{"num_hidden_layers": 16, "hidden_size": 384, "num_attention_heads": 6, "num_key_value_heads": 1, "head_dim": 64, "intermediate_size": 1536, "vocab_size": 2048, "hidden_act": "squared_relu", "norm": "layernorm", "norm_place": "pre", "norm_eps": 1e-06, "positions": "rope", "rope_theta": 34300.0, "rope_fraction": 0.5, "qk_norm": false, "attn_scale": 0.125, "bias": "none", "tie_word_embeddings": false, "parallel_block": false, "init": "uniform", "init_std_qkv": 0.0357, "init_std_o": 0.00631, "init_std_up": 0.0357, "init_std_down": 0.00316, "optimizer": "soap_variant", "learning_rate": 0.00332, "lr_mult_up": 1.18, "beta1": 0.95, "beta2": 0.99, "lr_head": 0.00694, "max_grad_norm": 0.5, "warmup_steps": 200, "schedule": "wsd", "decay_fraction": 0.362, "decay_shape": "linear", "final_lr_fraction": 0.1, "batch_tokens": 262144, "max_seq_len": 256, "doc_mask": true, "train_tokens": 831300000, "max_steps": 3172, "dataset": "wikipedia_en"}
Each number is 128 + 32 x the weight over its row's rms, rounded and kept within 0 to 255. Layers, rows and columns count from 0. Numbers have three digits each. The size before them is the row's rms in percent of the matrix's.

# layer 8 MLP down (transposed), 1536x384, rms 0.106, rows 76-182, columns 0-63
102:133126190108075125131093097145149100101165093165112132104169174070107144134139078110073127208146181163164101163135127097107091068133134106134101124161090115162130167190131146136141153152143107
103:132124145100098114143143105112151159175158173124087097154109125105162154115140108125100151136118106104161089095110180088150140123140152090111152177111085159164091159085123129132105104085110086
103:105102187169150112136136144122125102059116085123140163149097130113086155094152115146176099092155091110146175164172078154141177178110168113137176110116105123118130096102101166092096079130165148
101:158143132146161166179171146143100153132116179167135159132137084105093129116127141119138115122160094059117112171098132158076139160127090135143130109126098145174172091085141154206135145089090124
097:126175105117089154141136068050068098176146081143104128113077108130155107167094076126174151157111142133098118083173130248146108173079152106168156081105113080145097108136105141129158094104144106
093:138130154183149103118131108149115167150137146110116138086137144090170142149093181170092113124102146089233115142117140089190069089114094083121154115120153148191186176057166128131122117109133219
100:091131100138072136084120134088116169180173090108086111059174190156082122108139108120098110118128173106142140134112100106158096094143121152192103159127152111123074103192140061144107161048162156
100:172122134113126162091129082070122185159098120143183066149124104062087134198129091105136140098177096173052135158141109131165146163140162157049072119115128192103140130112136112152149070119156120
100:129051093130098176162105152134077133106126169110095153110069141117127157089090092169165160111154110123139157132198142119102096111127112117119135127120101129030203170214139131125084145119115109
096:086176116113147120129148118155122148059083122171146124106130164141170100119154171145037139116119084129142103186120061151139126124104159166116190105170100119089150121076115085146129171098089095
101:121121107185128148121082137132121130160074148097180099125135177133194106169151132084148077114128204099105147140134121168124163120114096131121097140114111135156121118077105124095150074146153091
100:127140160090168109106143140167135109166178124175143131132081118160175124088127073111145151187125105156162083085104136164148137112135151074153154160111126076172164112129111160145130061099096191
106:161120126136111204153118174125151121165151089102143195113109102123130143100129102117105177111134160119167120119120168129137123162159101163141133133136132123078155167156135175086145130057090078
101:092144141140114109140095122143115174140114114104106133102097121083168133122216104132131150138061119123112140210160124071117135140120116096170172146088131127108109130052102121096088109095074102
096:157107139133084060160110136115145143137193121165097136183093068194098149122085080198155201148195107097176100126138098101115117174111156077141172085165160177147126100124103112162143091117099061
095:148134107183075118172172069138091025117124128095182140122201081105164163167150096043129141160123100146077127132120091137094202166119128122165108072135116149068101100196125109121122110134082122
103:188136192136214128140178115160117136122121162097105148069109131139157095122126147108098128151112122149139097196108131139055114159137146184179156136127122094167115166135085080134147077159120163
104:183062126093103148121164138146183109056155154086129140152136084085090209104148138111200142173108153138106143158121103096187110121117105139115138085189113145078076098139140123124160166082165089
099:187131163095170058114108140116171083098153142145119162133104118049129159147128142168101123115114180097119156110117149104172130144167129139141126143172141131112084142168142128158127123156112183
102:145136191157112139130153179079122147112157168133090156155169087074127080152106141176102110114158112084127155138091160126111117160090108166156132121107174085075162113123131165116154149117144095
105:116135110180147091172105050086116065111144127102142136194173143113164090092105162128177080107063054162146090167151112157141156123126116150181142201115161138095097149149098127087084109146091135
103:105115111145141156193103069115127152140149104091112142146149159129096114159119138136121080113138130107163125105147101118124196083132123110167128136084151131163129088124166143132111125144102139
102:139133129141083110103134076096120099099078132065082115085170133107131111097093106093153127173126146089173104167106142138126170146119132114103070156091093083168161121156150124115100152142133115
096:098070102146087101130117137165154100113135121113059098091140131082087067144114085089104156127135079119085143076089089123196112079170110068113178118093111161117092072097168135090192141174115124
095:164195167143153144138131152133103093179074144144117104161159178134109187159161094065134153120097085116123143134132074078111207091158129114154145196082147129169087152164099158152091189086112136
101:113060127159172144097127133163060128096118106136064137117105178125099109125122094189093148143189090209124148180130134160152129140132098061151094122041164149111149110108113166116098155140132117
098:165134148130177161120149156133091094146089133160108107125099143130090199139145166104179164162134114153126168085149168179164180099136124113143135149177124089103139149126130131208133119134120166
094:139120174119135120057140095128137155124136095060087139094178067080117105197108089114124166125143087102131195159126150114147159137125124089036137080123166149162109139112150095138127120140115135
102:101077107168104134068132099122158128128107103161136111133124114147161051127116146110114077138140144132114132130172147105115151143143147085103140165125132079151062184130100110134118138167142125
101:148131111157112085092124137160143118113036104098133132135119109136160110152134059073160118132117134087129109148163173097160180157138103120100160058115076162157156162151175094123047099111083158
090:161163127179129099148150124136176108147168141130082182178134066132143093136170138136064128143152144143153119147083108132078118092143124156115130104137163119162164145136069140139103124175091116
097:103148113154145166122163154124106092120039189132180091150169165139108100085062113185168107084163128104088137069158154173079090133158186144138174186099136163129125068078163155168149135061143092
090:122153138128094136174100133190144132169177130127153144109120152081087130143122101103106085163125159177103127084126123155135148096059129104114088143123099144136055151169135164112119181097155067
099:154153131167079166158126137097161118108129128136097135179112091154132126096106168133079110148186169146160123079093082067116108112141107127101118105134104179149157084185134112059087155105137101
097:121115137144121098146135168159143102117114170171146163134160137100146192167138105119143133129198092052174087124099107103125146178194149152175140090147141156155149112111151132118109129079100066
099:101179077130158106038185163086104127143128131084095100162128126109120089177041128128151142160142112152175091144136123160193082095151117156066141075140131123162142071096111149171148167118093133
098:173115053093138119140160160079107150084168149147111157166081094130124163166177091134170142130120188092101186168092112111123146183096127124112126109147146157139098160141079160175146114153150115
101:125147094165084072121082087131120135078107135133168093156146098131065151146105152148116100124149134136189128136142152118144128128144131108145128121148148140108102138084146127136170107157207107
094:146106112109170152118076132178118124074166084124146142163114101097152131134123151131153122092196155126105167124144101106079119097106134190148156181101137133104106123189049114088182162154147153
096:115131146111094114175140131057081123128190172135178141106146152130102119128061142076084109125106079155151099129103108102142137049117108103141153093126110149178120138144085118173111136130126185
100:130165118132194166068159162147099174078140119139151122170108088165087132106166116092139102090132130102122160178102123114087155133158176108165095140153118170115077149170103092198150111084161040
099:167122093073076140129123107186120174125068137124145126143129143127166164101187166109084106100160110130120151111110123122110120141133173148134122110104207148052138137114126165066127162137077138
106:187167131114169150179097091188187154149160130171052112138157115123129140054175145136143144154129104165114103143135155146158100098115143114098163173099129123173123161165163165068078138066097062
104:071137125120132124146151112158161160099179127107125110118058154143106096097187165160145104099155082175093161111123118175142073123117095203109111107163126155166178154151064175122156050132089149
101:141104116116132144067141120141154128105091155120098187103134165116130162150138139109095118190090115106107160024148115089177123106152081133123167165148093104086104105139123122103098098169074094
097:077139084117204146122108133097096143113128129148148096140176186115155127135129114220064082139138122109205175094159109151117091088112144197143191149129151134140138146138156139103058068195141132
099:109082170088176149094053132112131110088091104125116109175122116086086134116117198169137105162100067186099111094127138137134105116108164113101115092158093087135147131133080095085097110082166132
104:165147129155176178136089147171153119124128119096134149185049087132200105109121154127069077102089115190085087162136143112139128178129096107086166148074152153129116165077133168109160110047123162
095:124161089143161130171143160094160083141150099144149166099179142112132150121141135194135095136112145083166163144065153128083144121136140166162161109114114199095183154127114143163129098154127095
094:089138130139110157082096071105132135106148074167115145161136105175102078092167119103125130110122108122136054113095127173110051116109202110084114159176121085131146172109128075105125121171143058
101:128155159159156170096113178188123055131110095124118112135120148056155091124139106125094167177143092104109063110143190082119145096087147129150125161105191087116093095102158130126140147170159065
094:164141178147111128088182116174127125148165149093139159159118133139078145172125101147138158116121119134075151148159193159165208149170128128121163133160130135126128114169179145101118160102114186
096:097134086113165138147166130083119133095144063165101117139077123183154173151083085171169099154117199093120163125101168096167190098082139115127114100135084161113100083171102116186150082099084115
103:099142183111142166102178166160144186127197129126181131133120196107159121134140136152120131128146138102114174102162122192158142090130057109122103126159125118167143138139085145164135156125156113
100:123097115175112098128216167123052204144092162109133124130157108179164070150098144134128206154114117184081132146102118113153130082159108089106142155114094140175147138124142120137098102155106166
100:143097071126112134178173150145147116088139119080113148110139127132135118099130173157096113147075105090102145128117128209138123074106133121134134145163136097046135108155140109151138102145125039
097:090144125093146153140146113096067159190100127162136140109147089170060126112151129138093169129143159150120119171096161115054146130133127172078110150110137059074084096127071120110131123106097125
104:111181172135177141050148177161109065172144154098180134143118120094130128137099129129208092104091157138109138097136145091144069112130127174155097089092094140132121117109160062087124159097100102
100:091129076113142130062082109108089095128105155108133132190082148127104115124141192135113123122174111075092066149082139086118095090149127083128112158122136202085118087148125122120160104118125138
105:107109070150086174177141094161126064073086149155140134134067096113104126147155116142137121140099135088133127140138085116165141117158086140164113112171072074118072080108103135065110117158100105
097:090137099095076183137093095088124140170123072103170146103106149160096121190089185130148117111044133152186120120102135177106131122137074170138095109108136043148076122129149034121115110141133155
109:207122145175146157144134134126102175121142086145215071095100166136203153150156125153135097114174128180145124186160102145133142160126115117108094051178147120105146165161153104123118149097102118
101:228141153112145062136085098110152122121085178143119117206148064115096080092129159132125113130123121186131105159130126134125185148172088145122155126091118136159046141126121110106085118102186089
099:136156080059083238116168140107041081142114150104130160121085149159107124109124115132122123092103148114144129169115160128073083170216184174118074122091184167197099097183149140132173122100094137
104:199137132118157115108149106141115114132127138126114094117149120128107155083138124107118140159156086102102167124189116142082119106156151127129092206169146105165127142124153104140083099152126115
092:039084140142092189121145124157127120174207160092113140136155076157133073100086136160103154145169128118085155162036152124128151205104125082155212186120137093115106121106110077070051142114152157
095:112087129165156144088135134135202192162149103086069033189107136114134137082152092124161137136104148127138109158136125127169107177151154065120160112112113179093096192090050159150170180147087117
098:117123121078153114128076110194137154117176119158133149112124071168166138142122130114148119114117083145131122107078156172124152082104107123093127111104074154155109074164162104125096112068164161
112:151178120106128152092138150123105099129122143048199175145146137086113130111131143185143061108135104134137105188136136199132141139087137153147128176121124101125121158141140173167101151091086135
102:112143102086104130165096079114132117157179167104132062112088129094118181121155135130141168153108113153098147167073109108112120119115122178142122145122131095191181085068100126110117150144126089
104:128150131116089150138150126116113127130147115164078183167152165155155125109029105098118128126135142163129091138140133139141123109154133083153144168142198117121141184153172145094088091125124127
101:147073127104121138151131141148111123173087151179184124180091133168122105102169153119140027140187135129117169169131125120148059103117142070158123139202120128198157123147115075165075056149151142
103:174152127164114137165111100106068136079118111178124092102127178195166148151120116129147138136146093116170122071163131158100097086151169147105138186105127182113136209120099127128083132084150121
101:145073105131145079157151077156127141076186143127083116142157158064162101177146201140156123127118142161165133158116125137073157160140102100165097143166107081076116145117136111132105139129179150
099:166181131078130150141110110086101138127071150119130067093134111064118134220126151084095189121096108158140128111182128121070160134112120129091098136128086076117131139158125131136152113162140154
102:089165082179108123112179134203166113067150113132125107134201074189152137116065128162152156126087104073131151115127136142096191104233178122134123120154118120144104180071078125200127154183100116
094:156164096085173091116113111126145154089109083161117134150123163128145115128098095134134117146120152114127075127088160175143155112117116108154132100146133127088140117125122109089146106117138138
100:100144117108143139082178150183105094103159159120119144126127128102144137113128117152168101190154137168155078157124088092108130171127074133163137192154161128141103212145119135136073071170079098
103:094160113099167113169104136119179145167110099174175132136150123101122078100111164142130115121114077135132139156191108164127118164146140098154129088144095160149182062147108174145130157134155129
098:136160103069091154090126153161184075092180212105130146157118126069123115172108158153111085154153105162105124112137123091125118113159148131151125114134109102183167077141150107086165111120143106
100:164125122162116134173096126137091118126125160100153109145098119167125124135115154144091124106162194114139182133106120185120085161079105149108068103141101144089128137188146116191080108112146123
098:090152129151082189112168138141145108088105105107166115087102145123154144200069157107174119112088136075096149113172087164152148116129118119074101151039179137150182130173157092116116160103142108
095:139058132163119105060129081136161104181099099160141149140140131087126083174132127117109124137120122091134132164123134119096169133102091137116137172148147100125088106145147147092070129093109138
095:138101156130184187089114144060156175166137072095126102142154174138134092067176128124109147108153148111125151192143177094167121143110159112126169204128170065097125147047114081157118146097116118
100:099076159206068153161176106099169127133168142086121105129081114157101120108091156117172108163163126165187073145137156089155164116094087128111142145122148159166181111046122135158121134076121107
098:122119142094060180125157135114149164140183139143121106156103111155111147154164090111098159186182133113139139137082156157120144110118074095117179145130057149110171075096050133120141159122143139
098:156129153133104174135098149101093169114128157158108108141100121152211102147159126103110154162209095145079161165136075157113121101128099154189118134033108128198086107142135109143099137116153158
107:221094198127124132113116135143134150122130112154109172087152068099103126106142115140088140116133113169124087081142173097124122145137150098102143111132090058118119096080159158057094168167155089
097:120097105168100100190092139092168168101143144145126140109138154127128129106114161146205128146136130130167160119090122099179135105110129154068132129087137143077182124185133183100137171118169174
099:140062072153161150151197074115104132145140100114088161127100111066140132109176130148132142135086124109161023070144161039145104115132115093145086144095096147121131080177151154143085053163118080
097:097132091145117144131167145169089103144127159189122175175121118124112173164181152233086090156204143146102175132072142129132135074169056095147110094134118135166082089166122114141112141096088182
104:133110094107147097110111161085106124111122083126175084119106120150183133106087142116114133060094073094129131092167197143128091157101142158133170172128081184129182155147161091096062098094154125
098:052173082096147103156134140044154117163089151120202097160137131106160144113134087124113129138103103076145072063138173165129135132117182098141038082070111137130154167076173127106182115138160155
104:182156077135140127093127156167148101116147178122109163145091155147130112113133137113172159139164138138111117138118104168127098101118121157148163169145134135109129112126085103174113095170151159
102:087150114139123119128099181084117126161169136166103101075132058101120193201105119139127230146162091156181139190138132077185120130050070109113124159130157110173131138086142162126159159123178137
095:083092136157144092164109124188109122124040094122094116084075198144186080130091118126106102116124186100116113103106119089155105168093125171142098167051145066117117167165162138103086125132125079
099:178140107101095128166122110092124115102149096178090151153207110163133165107082174140159137165150080183150126166123156112115126185109154076081111114081155171153128139118113087110130120160115131
102:164101145169144095117132060124103131145152112161113175115135087132098087133136116167164100144139121160120101113167109136100104082139170053187115134154087144095099139197190185166136195161078112
101:146151176122132105104104097087141082111140129123120098108125119112090091085113112147105072116126115151108130219088159105172172133110083164060075168149109158134091118141050195097121125136099141
106:124063124099060142115115151118130174099141190099137134152125118147155107171127095088168090137178103132144145147065119101184213102133099133128105080114107134162114160074131120113154086143153164
097:124149217138147158168144082165135156122142121142116143125103077137146138084145105153129116129085121081087059085065180092107121060126107122153074100103156134131093063090133165168170119108117084
099:139142130122120096112099156124104076120146156109144157086167133159082171208108132105102140068097146198199122130087072141160134115118107148117102107136111111085147133139123140111126186117097108
099:118142105153111082065187141113142127143104141141212134133098163153159140156119169103163147166157097143148152097117052118163128121091130129143072103158158117096090127176081133076114168127133191
100:101152124171128125096103128170079118136131072150099172134133134197097195113161162082099127099101120135087131101086129126142160131139133178136052126126127151052097101147152097177117161123138158
109:136155104114105096100110141127091144087140219139119106091129090109153115177052124105111167121081159143147137169150112131096139105154101152108169123103155114137140137101118185142110155130153142
096:082137120103064185086117167085133099137133097082182154178104180126111163115185127176111172100116157119161177127144141136090110135085149096136085101132118135164151141200120122080149085141135096
101:103187142063130148135159140160143118111150165109120144088127192127094151090112111174120198104124120141164171093120119100174152137146107115197084165137138065128173139147182106084116153115133107
# layer 8 MLP up, 1536x384, rms 0.127, rows 77-183, columns 0-63
101:155132160077143121112111139131102112063140129116131111111126142135161086166095186109165103136108109112065170105124136080116097149157163089181138043102121134140119110108180055113151125034146074
100:148134158105169124166093130115083163121178131109107127157081102082156102198127154166082143070156133132153077110130140084142088105081184106124127153125119162123062129143132112138088094102110135
104:064107161150101150117098127134126131177088113107144084153155218123129130122130091108143071134100129111158153161107174117181141120199137102172205101131163095164126113146096208189151146192167152
100:056118145108142085173137154116196105156108159146174141081148127156096131099125156124172126104113110104129129134071079142166126103108083197112121134073117195080147172166169133101097095162193090
089:113089103132177157102157121127127124115152103110136088174190184165141151143129190114150094107125074119147108094133096162232136120164128100119068125132143115072103094083148136106091119162123120
098:105107172084087130149082166120104156120137096155127149158150207105139117159147137147092132096100110123078139109101171179111121068119131130127079142085147171123085148135146132110174134157168076
105:170112145144081112119083140142148055173111145186107130146112126174166116124095116116120156134157144144130066176073121174184126117219134142169137135094073123107122083064130120128155162097146145
106:111096101064160086143145127162147153125136106163200093139108120083136148092104128162148094144126223137132139137112142144183112155164098118147144134115047108181153096109136076087133135127109093
097:102155136109113080129151094149096102157133154070101129135123197180127136159169059092099124145111110126152091172127113104178114138096076096232143107137115096133105119116129139156151127181186159
096:094115145080180104141151126118056154122058174203080094126178088130152101163134156105124125120120094115183132142117122137089124136131113169102124178052130072133070082141181154079128172183118131
098:115127166136064094109148055129141214125170165093087094148153125111156153114157152105050102120109121140160183178132137087120110148097125147072177104138139165071098142130118121140121168127188128
110:126099104089142130139140135121150080057127124170171124064110155135148074171192138136081178088106103077168091124109171150066102113130125115078134117109139123119119149085122078062125092167167108
098:112114164134098063148123133067170067099103165101128110127150125077102108150109104119133146112140101100092137161147133116071129137150110131157125127135089063179159082107150141178103170096176129
099:062174150119137163088143126136079150158143115136101066120131160136147155105165122153154116156180213144111149122114102120088156135125096109189133169149107114154095074099142106183153153120104162
090:156175120119127187086156103163137118098156154178125118158128145112120166073135088129126176160116137139143201170147171132122184128148161101167173156156168113157161132160144127200168119109154099
098:088155126111103113137141155207127149154078159135128135094137142096127195135126159144086140166128160093175130087141000173087153088130126089113094071171158121167152144106155171155152129102136182
109:169168097120109210123147122172139092079104100160109179183144131107148130142143126063136126152140152169148140179139115072174144212179133118096140149120143108116084104140181135130124114162099135
102:111118078115092161161105122142169121126127097097141138131127145165130119133120102126137142113135192144100152160060145104064156137106136105101116100128120098163124063081078095130131158143141084
097:156110127137137137125084171123161160189125074176135109167126098160122106113141115092169117161143121116121111162108101143158106100150173173061108137125142071110166113220118139131130112102134128
100:213146094108133055153090084176119099117139151152136127126142167133130097113104155118127124096143149117143190135106127121121131140130182150202115181188180080150126205107129098134051191084149129
107:121116057149111108107156164104076103125159117110178069120140156113135102096086106133101196083141133132105128137146149153140111166139105132115130151184160096079103097138106121165155121137178176
106:137158143134101161153099177126119121097101059182102115139130140110159134177124111157171110104083104144158154148127123103097163197141104198092106154089194154112118103061168136198075117157130106
089:171190132155145157107164168093168067168144085142182104114120119174170145099141077191135099135175162114100106109100150109140154158126122187165097145119180096135109124160086119103130106151179175
095:089096125088117126101087142100119133118091079139121177154181060097127130129102158096061128091138154093153102088132140176117155188122122117046176074131119134129143172064142172119077122172109139
101:180133101105122131091129155070121118143118077152165131082102085156089098130174171123152117109114180176117115170098122135161161124151143095122127175126141129126156116115156071073173178118132095
097:105111175085057116125190166118105179133145105117098125115193112106157094090151168172100117100144158106088108127067143086104178127158111063114074144103160198174056108161126083091150059126125122
099:174129110142134137129104145158151123154127143149140121100079156191169153133139100228092134190126127129191086103125169138081115118136092075185140138104100139185167157176126095138077080096108101
107:153084120048159128122125088172172070165147148206149089106112087149135118127120143150107170164140071112140209118159096090144157117108133116122112127113166132176103151144116096071149082096174099
097:164182150168180160185183132081129111129148164157141131138106125117132155223144110110119119110157142115099109119147142121088151138090057124147163103111151118085141186121116126176130139155097099
106:055116137060055144154156162130116108122074124150146135123146117140165117153137144123150115081103138132110093112143148076142120129064089143111116176122105108085045102118191137144119162124109107
096:135176149114134092089139186164097110121099070128103090074093144124152117139107150121121116118193114133199110141114078128113102137131112144093134082137181182114129093123132149227127113074174138
090:113131072083119202123103202140111147162070079120093109127112110102144117142145109098105165093123123116176133103146087118109144157132166183146215143168154070143151116136097133198183136140161137
095:142154106075148098104118175129131183120141122136196142170103138118090167156204135094154136124160133046124096191192115194148124089115117178121131131161156111140119142123066121122122117158155179
099:152146096107112095081038141122138135208108117112204132115087131150100146093116176107081143093120128117177110164131123129157130122089180097169106146132121116103037099115120129098164141132113152
094:186099117116109140119118154142126103150098104160109100156164128136118145143145063147104101167184175068107139087116091091140094119092065155099060157134144182143156128122105077111134105125092117
095:126120128187089119145110131101114112031160159182079130100154131188145114181158102087149148118127142188136100118118132153119100118172167128101129126168091067090131152122179131133109108145107122
103:165155100135139157108134115147117169092088180178094114132077157109175093130062151122140130114111166088142165092130138153180134163110148126099113136174159080117101095165136177134155134063072111
091:130135107105133099111114170105142067126047168096120084125156150161135131121076161165145164104075087132125152121120107110140153120106102163255118128119158154160165137086098079162121119095099163
095:126118161092086100160145149094138183108139131058167105097110161160156126195122119146107166093094163050152124061145116097075104146144116130156126169117095152094080115105166158112144134125073135
105:119073118132122139169062123144110141109157115113132100128098150165098129128128146087150133129140170109112080117135173154078089096151193199092111166078104141137099128066097177112100141156143040
089:149171170088099130074101168181098116177102073120120177135147109160136180102153128100136083161103139137169124179029123121101087111138123168123120111151084117112094162146128106144117096095122141
100:135138120091147150111122104153128175187090118141101104177153147106130167196070160131077080200162127130184117178198126119138095051123104022141139145151150086137205121126092117155115148204131132
096:117079138147143131097116166089168169105145143100160125143207138088158123180112135091111107129164131138200131130210131135188078122156127087142105146212103121130108148154187048135107169132095190
104:079125131073071110120125156126120135077118146095117137131103122099048115111127091109152072113107131140110158103148117072129070134119102128159119117136192115175168136046109141155125134112084026
102:139172117170103068143061140100061177114048125140097092162111113134084072143107132058139107186089111114113133106117074165102106147153085131096150140126118159147092134135123106196141153124118147
097:107182111123137144108137148129160054112197100085182166162150150129174134131133155157189148104067168097121123143183139095105136150091173110126198127118093093095106099066177103155107139131040162
104:152084094177136158127146129157128091157144187105091129134202088134124129167133116157099092130137110088128100107136141179132130147128144105096117113144059105169130073087083093082117111118114134
095:146125195083132105135111154145121157057158222169144120151161117178132135102125150111142105084165126103054138107132104122116069159153157157140095125063124172108120107104156174123140210106153134
097:146139159133114159187184094185166118128143148184123086138117128100139140152153121090113166173147110211140146161118133160189181134179095145114147071103118081127085138123187122162196086105142163
095:069160069175161165091070133127168151108073128132195099145109159120103107095158113104118139103099127124106133174105129139123089118101102143088148175114141145111122167157108128117145172144137156
093:088134092126135087073093160155116170143136151149086144142146143081129122147061118157122118087138160137149148126111076142144093093127111090125116207086156128122148097114087120099122073086074102
097:166150153124176162087141085115126089146107148134140153116146148164113174117094131133091165139212078143124232121107125200112152172124108118111129170139141081158055133080155172099125138105155113
107:097095093134114126124076153149139135159139099165124128127120187128156140151076097173070121164112106120160089079104168164108145162107123094185119076165139104119075135081166156130130183127154125
096:184143172121133166180138117093099170157067151120081075146133139121130180104133144139160146141150113167192129162101127131097097135110146101143177075175095099056120193142172138089137139191116098
094:120114169043057117171158138085135049132133118155071110141130087154115121151147128162156114077166095099153106169065103120159156129126136098160093113137104135136162105115122143175152156137125129
102:150141108176132153120103088158148204077070107110133122127100132135118098094171064094147112095112151097177109124126116105158134127125145155167157084094088139159186157089156080123083163168176145
102:155094116103089142107102155133108145174142105200148067160109158161125124164106126130086121123135110174156123178171163105114148151100123105127104146111125131153119131160123064038142130117083165
101:103116091129102139099081154107098104131138138056118139149170114140177065110103066121142107122127160142080125104107105176106108153124151098129097090190114098095086115188110103178153050173176186
098:200167167165138142102156131057133120150114106115128078137142140160107125108127133112130187174126117093138187096153124107127077080125093144140157080080137139085108148185132138109201182080080167
097:095098115125135165143141103118081093115138150119103129154144127100170150108119097125168092098134145213112116162169122108145131139140156125046198124145124120099097130153144116174092152143213167
112:185098109115143195159112165156122081091087129161149171116085122074160144177165126115153140127100165123108042137068134098161121107121140063130118143112169070127159176155061127144141158191119171
099:095132118133074120165134097126155173128120106160067109082106149114152170129106103194131100145132098183155074130177142162118151060107105187165152089106149103141070125068152154124125163124089092
086:144146096122131145144140136164102136115156124121136105072143061135135168066112163104126123163116162159095101112133156138162176142180122082120120088159179089087111132106090081112138095157134173
107:202150144119051132152145158108121165067149134108171083141078032100131167107142237138121169139079175179174116084163113158143121181128102149082157099111113087153123126127157122086140124170107168
085:116065092096130157097082146062171150117091166143084091144092140109150089144157166108159130111143141101133185088155083184083170118126115145093146131150092159120138180166097155109145149121116096
103:128149127186139131184065099106104076104105102097109129074175134205157140124120147113105203091131106115105158151103143102064118166130143160108128204137108166127123149079111088056139117137107122
103:129135124110027140111184134129164159133107136084135126145134145175146150130074064072193118111168118114136110122091139158165153156162143201149134191092141118150070125170114137152165141155174165
100:131114120089098082126112115173106102120114168140138159065152091107116167158122134099129150063162099149157172098179091159123145190138045117118192159128088141138160084110126142199156169125071129
091:155183119106050099123164154172098126151129131138171103148073156121153140160090163080123119128133102148145085118128120132103122128154138082131104104147151166098190138095092179064115071097127159
095:181087211121113139121134099125146177205123098098132130226190133128133162157117139068129119068083119102173129125175067137140154185099111120106161173143087132119166125104170083164124164138064099
105:161165152194129099158123159100098124082136094150117123161151074084104155152137119120123117146119173167173121146151128120088115144149131118150125116035096151121089192081147148160152164140155118
103:134175120080180141102114070155112118078046159166179071118134155102126155160098128137083122154151129118070104130118182125177084121143088156101095164166104138103184077107134127131148125172177142
105:107097197143117166037109133152156142108098175153151146120023136124091157087167144088149124118102123091086181078134117126115096100140140127150130174139144146145148093141104121126162119130119085
096:111128162150164119118096102136155120072134062137146101130123154138122089080165182186152136108105139107127161088122122152165098081063154073093118131080125103085116153132102091155195130176206176
102:125178089163100092178118076177084154125151179201165078166075126141065138079108137171100085193115146089102144132078134087156055113105096148149147145096084062117129164150162133152141076071135057
096:132113161165118127145155137074117127096104173088037123171196085130120173115128180110080103143104131082125145118161150131120125112129099124161141103181163116119159107111104147137123134118132080
087:168133166075103141156157164123090127061153130111122143144135107168161131116157115107124114103081111127139122130181089108127184082146162111112125110101143107181149136088147093114102107113120064
100:130151147133181110133144151146115144179121098100146140146133095152108151115114147145135137127110080141146112128143111089151147132114126094156138103169085068083135134111180125154095155136182120
097:124093103129125122130152147121061139067145133131122082126094115110106066086102069072132081150094138119148122111195086128104102112168065143060181144092171143130131142159159146106136133141100119
098:101140134103101090103132124222165110089137083120132150133128067070195151126119093169191107093137107118134147086126133151183145147145122049125105110104116157111135115102159166122160136127109115
093:077107131124106089123104164145163186184132094124129104150179108174091092168122181070139106086101171066113163111153108117128168175096085102120117165138155111166094073121132122150176134128103115
095:097055153078114124149159155106126147095131157105116103115164107085193108127107138192123106145149141166097110093080146080150172144139139124139083106136130124127155086113138147113168120104119210
084:114099140182108147150152123133049044130093100112128175163141150140076151166111075094148192098108123177113156135175140084099131131175131110128085129136157156102174157149166106101081108111175094
096:167120082061174130141120145116113061160159180091145100172149157113141100136151100153103142124130097139106131126131104147069180180130087135121154169106159121135120130123150137149088148132141128
096:178085105130145167101156146073149167126184099080044178108169088071179143173118119136127128122121166138147126143128112114159173154140115108140131096130122113139104152169169099126083195074154049
101:126094130066089122038048152137159052068158128129092119140085173104113149121160149090136106124084137139090127175137156132085161178127108144081145136159156128120130124124148082108167209099111082
101:131151077182120165092102126155110102153137156127108151093099086130128125166135052135159136152132116167091127085140144093127072079068199152140100102084094095032084088132056192131096103114166215
096:143123136120192072092113182122096099164140106118181121132145092135119112116131090110093173060180045130135119088144124091145150191110069163180108156203103083122118127145113081116079139156143153
096:129152167070149127151166102113129080137128128156170124120100123145118147115114165178113178152100165120148062097089166146150156111133122215122135180172095096137142149116122111180126090153050117
100:116104107168127105104081170144104159156170101152151121138128095089136083107130115103124119107140139100144129111175125108127134147102178149167131162127109109094123150111146108102144038135127084
101:164140121129082144169098135169141067199109135191206104154073150148100124148111154141131123098095180101106061132175073178096097121084141102083162161046132165176131156136078118202164103144095098
103:108094126143084171141170178140123163162077102131098141108138094147094188165163114134147160142140099132150127126099138100140158100141160178109206135127141115079149155170106132074097113133100145
107:153051120138085086177123149082141120137146060177172123157137113125140131076097129157090168062157167127116167102187069127101144157128181169114134159104131124112103115130139150108194143154112166
107:155150138138110098146209139130140162085080086134121113084120107146147172117083135098141145136140191130144156169057111124110096166120122145182141091148140145062079143111153124116117152162183112
096:151129164147146139127137121133144153131189128125114124119126144113130160105141097117115150125127104126119059077179212170139098178136108099146143156127063182094112114141134117100131142163178134
101:126123139116101135077152116146127138070170098145150136096176174120214132112137125083143149127136135082136201071123115178111127112131169110083133164104100108166066131134087076125128101137066108
108:099137205108135152106093146124115114146106101091056051100129119125131076086140155183110059104131122133123141174143138134118120165097156158176138153131067164094080143143155141137166084166168173
101:148138098057085171176088099142146100102099087171129177108175108114112117111151109154139144110175121115136189114093101146198110188148121142067136131145120173189136075101178167106166147132160116
108:119113133080157169153178086148087156168128103116141130090113098097123167128062123051102123135152118173125131109152158163104105140143150094133187175091113120091162090143136130130097135131111135
101:176082110112150107119147127154177123103153097123168153139188122153138115125114117132117132043122121159141105111113122131155116111156117051143148118142162141146172077089168121116117149126176143
094:161133100148164107190126148126104133124152085180129110107149128114151129114153153140068147141122133129115050094110140123123117132117140169086157211091116090188148161177109095106149153164071091
099:128132151146078092083139095109138135171157148147101099141139127113138061120140053177133175148136187047153070166146143162073104141222135089114139135119052161115069094144182119120149135146118116
096:112154158109104164133136155102094185129132157113120120099098144061137120159099137085092151142103152109151162166119109113097141110172069056148162100100157081144159142128141087124146148135068138
101:146164151075102077087139105147053150090125147133086102117196157174141123121161102121133151135127126063109152100128112137163201130148170121141138100122101139093157141078151097142147142124146162
097:167176164073129162079132083082141115144212106138043097143112098081115164125123089105121133114162125125150199117074131158139160132165155160153120180132195127118128096075149180121133140090177127
102:193137077153165063102074173149082133086131126115186097159133168149060170081175056129138130128169187113101151089068123100139151191146136135026135112083153093133115135146131149107166124102092139
092:134192125094108126128145135133123133122130126105181090171079103196071117130151129205114078138102173130162174159162094117208069165141082151091086156098094139066149100164139139056155171176117126